From a checkpoint of a small transformer trained on Wikipedia: 14 layers.
Each number is 128 + 24 x the weight over its row's rms, rounded and kept within 0 to 255. Layers, rows and columns count from 0. Numbers have three digits each. The size before them is the row's rms in percent of the matrix's.

# layer 6 MLP down, 384x512, rms 0.0833, rows 105-204, columns 128-191
091:161124139156102142115119127124140126110106141113161163161150162132146142130096085125061122123166110121076131146116148122130146120127098135177105154106117109111080145118158106132142118125140080
104:129138162123151155156178121106152132106125120151129143122125182076096109101133162158156139193160114116126143143143090110098093104153135123176126147154096127142086130148126114124136142156140119
099:097128085128134157132167124124124138101134071144154134126121128132138137139110114187104132169142150137110133108139149126118155145120096132100128148121093150122128115151102141139155138127124128
094:082121097120112105110148103092171130134120115101122111105103160153127125150140114172110123146112095102149141155114105143089128101130097111101121095162160115116131143099129146148145100121147112
109:109140117135118153128120138139118085143115147169130143133147144129120096130111132180084189129094153142092135098157118150130144115135144143124097133137102088153118148157130156089141173129146149
094:173115132106111144139119098102117126116097095105124082121111149129136128112108112138135164148150175111178109080158120130121080096118072155170131131106104122108103118122146113124090158088138053
101:134165133135171098110140159139139123100075106112158101112112181080152105158180153147131128087110101129131096105122144127176126142129154120124103112108082170113082139092120101108123150131087065
104:152117138150125173143143150109117098124145108164121065144153093115124163145134126150104096142134116160109124138101140096107142138142131174128076134172090164105119099150140177134158113114107111
117:132148162108159135163118110118113192132140108152148154150113112103132079093156158104186161117093167120102170124111119113147114106130143128141169113153099104121088133123106139131118131139115133
099:134153164112134117137158120137145125085149128075093115077048143093149154169129156134110149129151110143163131118097127118172141141149071135147137104146101146147135126178120103138121125108120146
096:130138151123120142101118124141149117114120097136122080140129142137128107130134142097133149147116150099105134110116149100164162114140134141126130166107091124112131133126109147146156135116156127
106:151093145142139142133126131124132126162124121106160129163094162102158116130115119096125127134103108127126122136139125167123116131110136075124146138143154088104155136136104154145130092089117138
106:108154157109153117155103134110138147093141127143106190162124114122143085120142112137138160109110107116130112150145140091127119130095171081121142128139159128142118122164118126129142127126139127
100:140092160119166172113145124107110121143173113128116123151125086115145114140112163147119117150134149116090133108109089130164174122160191130139128094156132188135125108106130181128140139128114124
101:096145153143149134164130140092084141139123102112117143133122153083160111137121142120152121124140130110132100170131160164157102165103129172146158137091089150118147109109132155140100123098147126
089:127080142125126132151094129113133135121149148122111121124119123164151115161097115183132107157153112124140116113138136135139122116144143165095117131176152112118167153139141141135137142119111147
101:149130098144084133132098101145125133138111130132139148091116123104139137133129138100098077109155120163186097089089155136128139122052097113103096148090137128110165141125143111141126120090099152
102:174134125155098116121134147123148120169102102124154151157158127101156091141128171104134117140116142095143140118141115110175146143155160121143120141150104114091130128157150122112149136141100127
126:113134093156099145101103121121137143145133137128136164145136109137132124174145161082151128099122116098121118116157122142087092142142110092109107162112129146120183128095144136146148102090095092
098:113123124124102136165116143128136157128129129132111176118138149118126138130086173168122123137131122128065113153127109130129118171133140137105134101224130120149117126084113156126139129154106145
098:174077103145106166151140140128141155140164118113137103142142148098144148123134166133116066118129169134111109139093148107113078162115125160136099125143108177117159125126112145138102101155125118
096:104095088153150170140105106106121122112137147175084085125098108088135079148111102137160142180132158103159122090125110124121143132131136080122147142174132090152151105144129100168134142095095118
091:118152167108084140123143156131122107127129137124144147158104141100167115119138113153160147149152135141150120095141129114088119108132153126154108155113168120127085132139114132126148147131121113
101:169084115167118117118106104106140117131139124103136142128128155146131159107124123172119145135155091119118120158097145097112136132139100181131096136118108127119135126120126128110119129153129173
099:141099124089132152120096152136130144131084121097162124118082146139154159190086122171144087137126096143178148132113139117119127136164104143102064123124112134167110141117093129131171147136107115
102:128147132147121163179143118139136101119106154141121174134126108108131156123137134135096110099119072131111147143115140100153112134142095156092111171159122126115161137180118145142117109112167087
111:105111155142086075110160109121120129143130143131138092107138103107095155142146130083166118128158142093144162141114113126122162129136104110124118109130134132135145114120113082121123114095132132
100:112096147144149070130090155135109113126148159130119113133140183143158147136123133122098112110182147120118131162073092152167105152104152148107136128090118095141120154162126120122102104106131162
104:076140118111110106132116078097115104124127182106119124091112109116113109133155156118114131156145103127119126127157152134111104111122121119145116150126113156114141172143137112120164117113105117
096:145117148151141092089141115164110136074172155101153087124119136127076155152103111130158104120147085138142102118153109181089121119141128116102118103129102128153090152103143136142109114143107136
106:154069113135139114112146084139123203083139146118133156103089133124139136139122115155128083141156116158144123161099127132156117125162110132119142115154126151152141135116111099162108141131092123
094:143127165135149123131102097107135147124144149158116149113138123135085123159084103106147108088157120129129128107137117129096137147147085138116103090097128161113097127138125130142094139121082092
099:137107141171104139129147138111136158151157142116169111078146084098115136118130173136150086158147129130090089109125121089110186101117108153129122151148149141102092102131110122155118121095111123
104:168107086194115153186152110093164112092116138168114129098118137111117135119201108150099120146136108126073122141121145097107155106115132109128089108105142151135130119132124134157130152122121159
100:114113123101135120135093127140101119134142107126117133154125117140135150116153112119082099117163145147164154128106148155122107100104114133097159102129128164132133138168157112170122109129150110
102:141101103129112170157134128124154118141128156118145166165138131094097167134124126145126134128113110132108110113124127137121123093123151102116116098147163104153099116144166118133102160148133103
086:162132160102131122178172092101160132138134142098124127114130174129111128129111132088141126163112141092144150136153141096092130157128090104088123112159142127121135106153170130155106099142214095
094:118101133086120112132111118078106103151126138126113165184144162133176129123128144127166119127137126088116152169132118146126118110137131107133122115140075069132094148199143130120089098134134093
101:140141101136160139158135114139105171123136112103128191110123125152144127124160120139090141106101122128154113141142116126163131118149111106093096091099120156158093153130184121123101131156136120
096:115110162173122117119141141147119159113088124086114125151148126139159107128123107136109191152113118138119096138174150122107142161140087165105154140135132167105132134116114134117160170102106111
100:131139135131139132133134155093113150148087102155143155147112138126122121162129084118154165104165099123147127138164109097111075116138139132149122142152113124096132162133123090124104126127143110
102:126107127150125106174107156123135104082106110140142095092138141125103126157164166141123060124089109144121115150108110118140118111172114114134109173159122129114116112143112120126151127108125198
106:170076104136117165124110126128132156089102156109119126151112131185117161127081104133144094092155126156126122138110129144131122132123108119111074131155116149141143130118096158158133140122120159
098:152158105119117108136198161146111153146095132103121171072136102152125098103106122173080166150110125165105119151128113102050121109124124125142133064155112123132140149125112155149136142115111103
091:126138132093142167116098124167179075134105108117098096101157098119145125146112108123144106162151137146181124113108148170107149145111116127102150142115142095085119101124139088129138121129139125
092:133100126117176087091066159150155143101097125141169120144115128116120133076148115079109171150122110125123125148137151115139093097134167143136118086112104142103128139089096121109143127112110106
095:110149164103129148143153097107135115123124149147125166154104111163146127119130121131090140115115125131131124127105105105120119147142153128139121120142151127148061142156119149108111112123157131
099:134109126147147131113113132088107142116139137124181121111155064143146137151143206090127110113155183100131153152121104141170159128186110127130128109138122122153108134077163129132107096106118113
101:122097149077096129144131126129102152130111170157109127095137127107131131117147106138134155141136113131101092156076132119115094085102111096129130121175126104149142161083124173153127109110130165
095:095123180089146110122166080135120113159177116129139117122158142141098133141092098113127110125096142128166099124116138155143140157116131102147157125134118142093096109085128134123145112195127150
097:178144098160130145103146147107152150093144177095142160094119122088077109128135172120180118108138102137143126148153098141120157142162131117141136142108144145116108159094094142111111106166159072
099:155122103145139120076129100134133135116112127133126116141113159138072139094148170083199113107134130132084103094139171143150166120123103137106104098100178146132134155128090100164128126112158111
096:120082092143129119135135122104125144105121142141147130148123165119149135125131170132160138134080129168094126117144157138135104132152101080121116091164139156115132156135122145153141148074090191
092:104125098137146110130131136163102083124129096154111095142130183172145145143096092156104053129122110136138109136123135153076146173133156122108120152154082161105098125140118173097111143115169124
097:153107090157138158149110126139137149137138126181134117096086125158141140145097140111132125152153143120123122079099146109135168152104073162135097133100117110124138108137130154150127136122089151
100:098167150138101065114104142119129103148076144118128080131151121098152131129156121083101175138151170142119089118095123125092100103090123133149109112132086100110107156156104122145119105120076146
096:132142140146130108122140148141134117169164105090117099165125158126113118146140127142158184154120140089132104102153129092147129177135123157173162165137113108113123095177125144082078136140129153
108:120092138118116137137152149135157125153100126089119133135189146147113108148138155135157150141151158106141122151123105118144133124175121166119142132121143086173128136128145088115108110132120188
109:151102100113120129121113114107139147120111129129116119094113098118156134121164152094120149124140077115151138139098122123130100116128132066142149107133127138115128135124108097179128077135128149
098:115158124116133162132145141148177147124123059146140183150115122145151092108110100154118122141129122131123142118120125124126099153094136131154156097143114162145074084147115118140121140169115127
100:182134143124137122110120134120159119102126136124099118147133126151138100114122101065136117117116114100176158145127112113134120182160141104128094123129131121169099109139093125136138125114118120
100:127156110126153135124116153168114151091133115097124135132096115132148090120128156148093125136101116109111155086131122118147138142134140127118134122150154095148118095122157172146103149085110125
094:157115098144153086132142143134133119110121100124116109049137142193150148130111128111118157137172144146143128149135124109088152126129097128098109124140114129117135149118126138129137109118139122
099:132147137124094126084098152110149090145132156118158145136136129129149135079093114129092139142167108115156113109181136141129042122151091130127121172145134096112154159151166073094137139110142135
099:089117135135148161132108134142148138135152145133160133124115146140147084077144127169117148156104142131101102130149132125143152115151121145143094211137122126153164136123109111133114168171161164
094:115139117139110129104153086110154116129144131074123122126128123088154138076143127114154111164154138134144139136113137130146183134138133129103136134109101097121157106102108160117153136132112139
109:117164064103135136131154137141138109120131112121138098073112081137101123128207150158148190128135127145171184121159168125117158133138106136085128135161122127154107142114135127130117126129111134
097:104125143122172128156110118079100113112140160130115187118116113116143159112126143141107152168136147089108117141134140158122142130167139141107143121102167124133130132134101128103136141133117123
096:153081094148147124097121135128092150047085136112118150113125171115175106148150156154127121117100148152120125116111144124162147120134147139120135150146154087098081145120115176108102116141150127
094:123084144121129122123108097181134149123156123156143110146143125167126135140123129120122133116107086138138104151112110126168150149113112161156146135129156151120104130135134175135150143084115113
093:120145153153114147104108130130133156129124135114128137107136131119097089152150094096096170154121079155103129132157111111136103106127120087146135113087122111110165141145097152140134110083146152
106:142133100137128123126125103073110109158099079161107130113114134166070098144082107135113153115143101112095160136141103107135129120123101144153090106137157150136139101112102135122142114093138095
098:138130170193126106147118161080138146127178139112121156129140095089097131109131083124165119148120123130091120152123116140152137116116125099149106175134124120116138123111152174130072122151103122
094:126135107125099135166151149120158141118118122108149123082169147158114148117122129130129166136078171141149139149134124165115153149121101095128112103163150113101133128108159083146088111117121111
108:146111085139129140113092102111135097096121119153104095162125143108120134087137116124136118111123116172129133111153118126128112082133134084154100116099170124122102150097138125176109103115085092
108:116135120126100152083158151141127191134144137161162099142110178143112118101134139082139130139116108141102142129115139114109166127150148109100141148097169167134129143106151122118109132151178092
098:124118127110143095148115147120049136108149117133148165094134155098154140150067116146117140144124145138106097146117175154157097112118154133111129147118143147157128092136159122122154101149110104
096:133114106115132137141131104147130092114130100119129163160132133191085121101153170085137156104101111139169132139129121129142117126125172124155176128156149175114166146175093128124147133110079114
100:180131168139131132160100127123124170149134104107130088134120136083150140166158123112145175085132144117173149157100118111136132171129130154159117165162121096108161105146083129138114103121161194
099:115106153161145102151125119146107156107111178135144135146118131176150111087109175078126167139125118110147167164162111113106127125137161139087125139110142145094132118123110115103170127117160130
090:157110102165113132097110133161129114134065196157114112141133143118151131114149146135126114161100128092062140117148107101132082151166120134128114129127173149118127145139130133136107116153125097
099:131132153094146097083120114117160115120136126111111161152099122125167091105151131141144114122107086128122099121157149137162137115108174158153136159098092163081130124163104143115137136112125141
091:119100088142124165150144131145104121119127086131084095177104176119146124158102171122078114138126109136136115115144136120148090095106105160101140159161173130134050133143105178126121156085107118
094:158104117110076109095116124171127114090107124102115125119140183137189170127145087110145129131127115132128137116134135138120143150118151113102130141123206132155141111149092117108145143118088116
091:117155139137133140108119138130122107078104100132127131127159103074160139138128136083143141106126160125139149166111143166149143216093091132113106163111149128142109114169094162138105082145173156
106:111160153120118139161180202115138142136131144161103087075150111142138087118115144115153145112117155100117116107148138121124151111123167073131131125175111206122100125114084130085155131153148132
085:111117122137129150106117132139152137121120146126133077148127157128132155152154088137141092124135126171137129114102084134122106142108110127113126146084145121114103109093125120153106097122092125
084:128128131120099109141149121152105126118142091089119153075136159129192137141122144124136119137088122166174139116102125119129151171148097150110143086141139130146108110109151066084129135145143123
098:097172113128135133158144139128119128138137121170122121123135149137120130128111132101145140101121112105098173164093124141130120137107161127138135098114114146121129108124131156121144072161161135
104:135146132121102096095120128163133122131166155151096151106157134124134124117127169143139103105098100131115123132118118134146089142128136133187107144172151052125151119109088130119130114157143152
087:152166118099143162111143128156097134101155126124112196121167184118105126136113127138161106141119153143110122115110126106152144123114121107142112150157147102143138159162095133112102133141136129
092:107104154139122136157117125125118126172157108140120137138081141135145106108093103134139178128089121112095113104111115134135126133139124116115149071134123127123108126155143191105094136121097081
097:142120117125149112108125153113154116114098096145128097154136121143121106151137129156130099144136130088088121140124107112124112082094155122169113162126075084099112106144104149145143153113153124
102:116202145099140146121102130155109139119121091100124096106134136161202140113146132126134148105130112085166123106097137144163081125155135148086184147111117143125147163135131072095132183148120151
112:142139179133090119148163126117132083136158075111139099123097139118141139123158117152125163146149128137135122114108117129086113137100072118134146151120137102125117107128128132128136155107145135
104:155123123162121163080111137155165187072127135169133115137121119162146081121131165110175140156097137122083135122151123097126121132134138122169123135159118081107137165141132169124134160124148156
098:137127144108119130135109157104127083157166125120116110098133140096144164142159151163146155155116130099153132146122132161115109149140142132150125136142181148167161141151130113131124133151145160
098:098166138155116107109135149135119137129080172129102115131140147126135160154178124080147118114127146147100110107117114131170098113140121161109054129111112117108124116140123158128139130111124122
101:142105117116104161149076120117179162117159151106123146101153119161140111106113093099165114145128148085166161126140141108104128157108119152131119126104130124177139149126104118120100139115201124
099:131119053089137154106155072124121125162101109111160092099097118110136158138124132108151102178146132136161150087168109151119117144148092138098163110114129128154121157052171109132162104105138106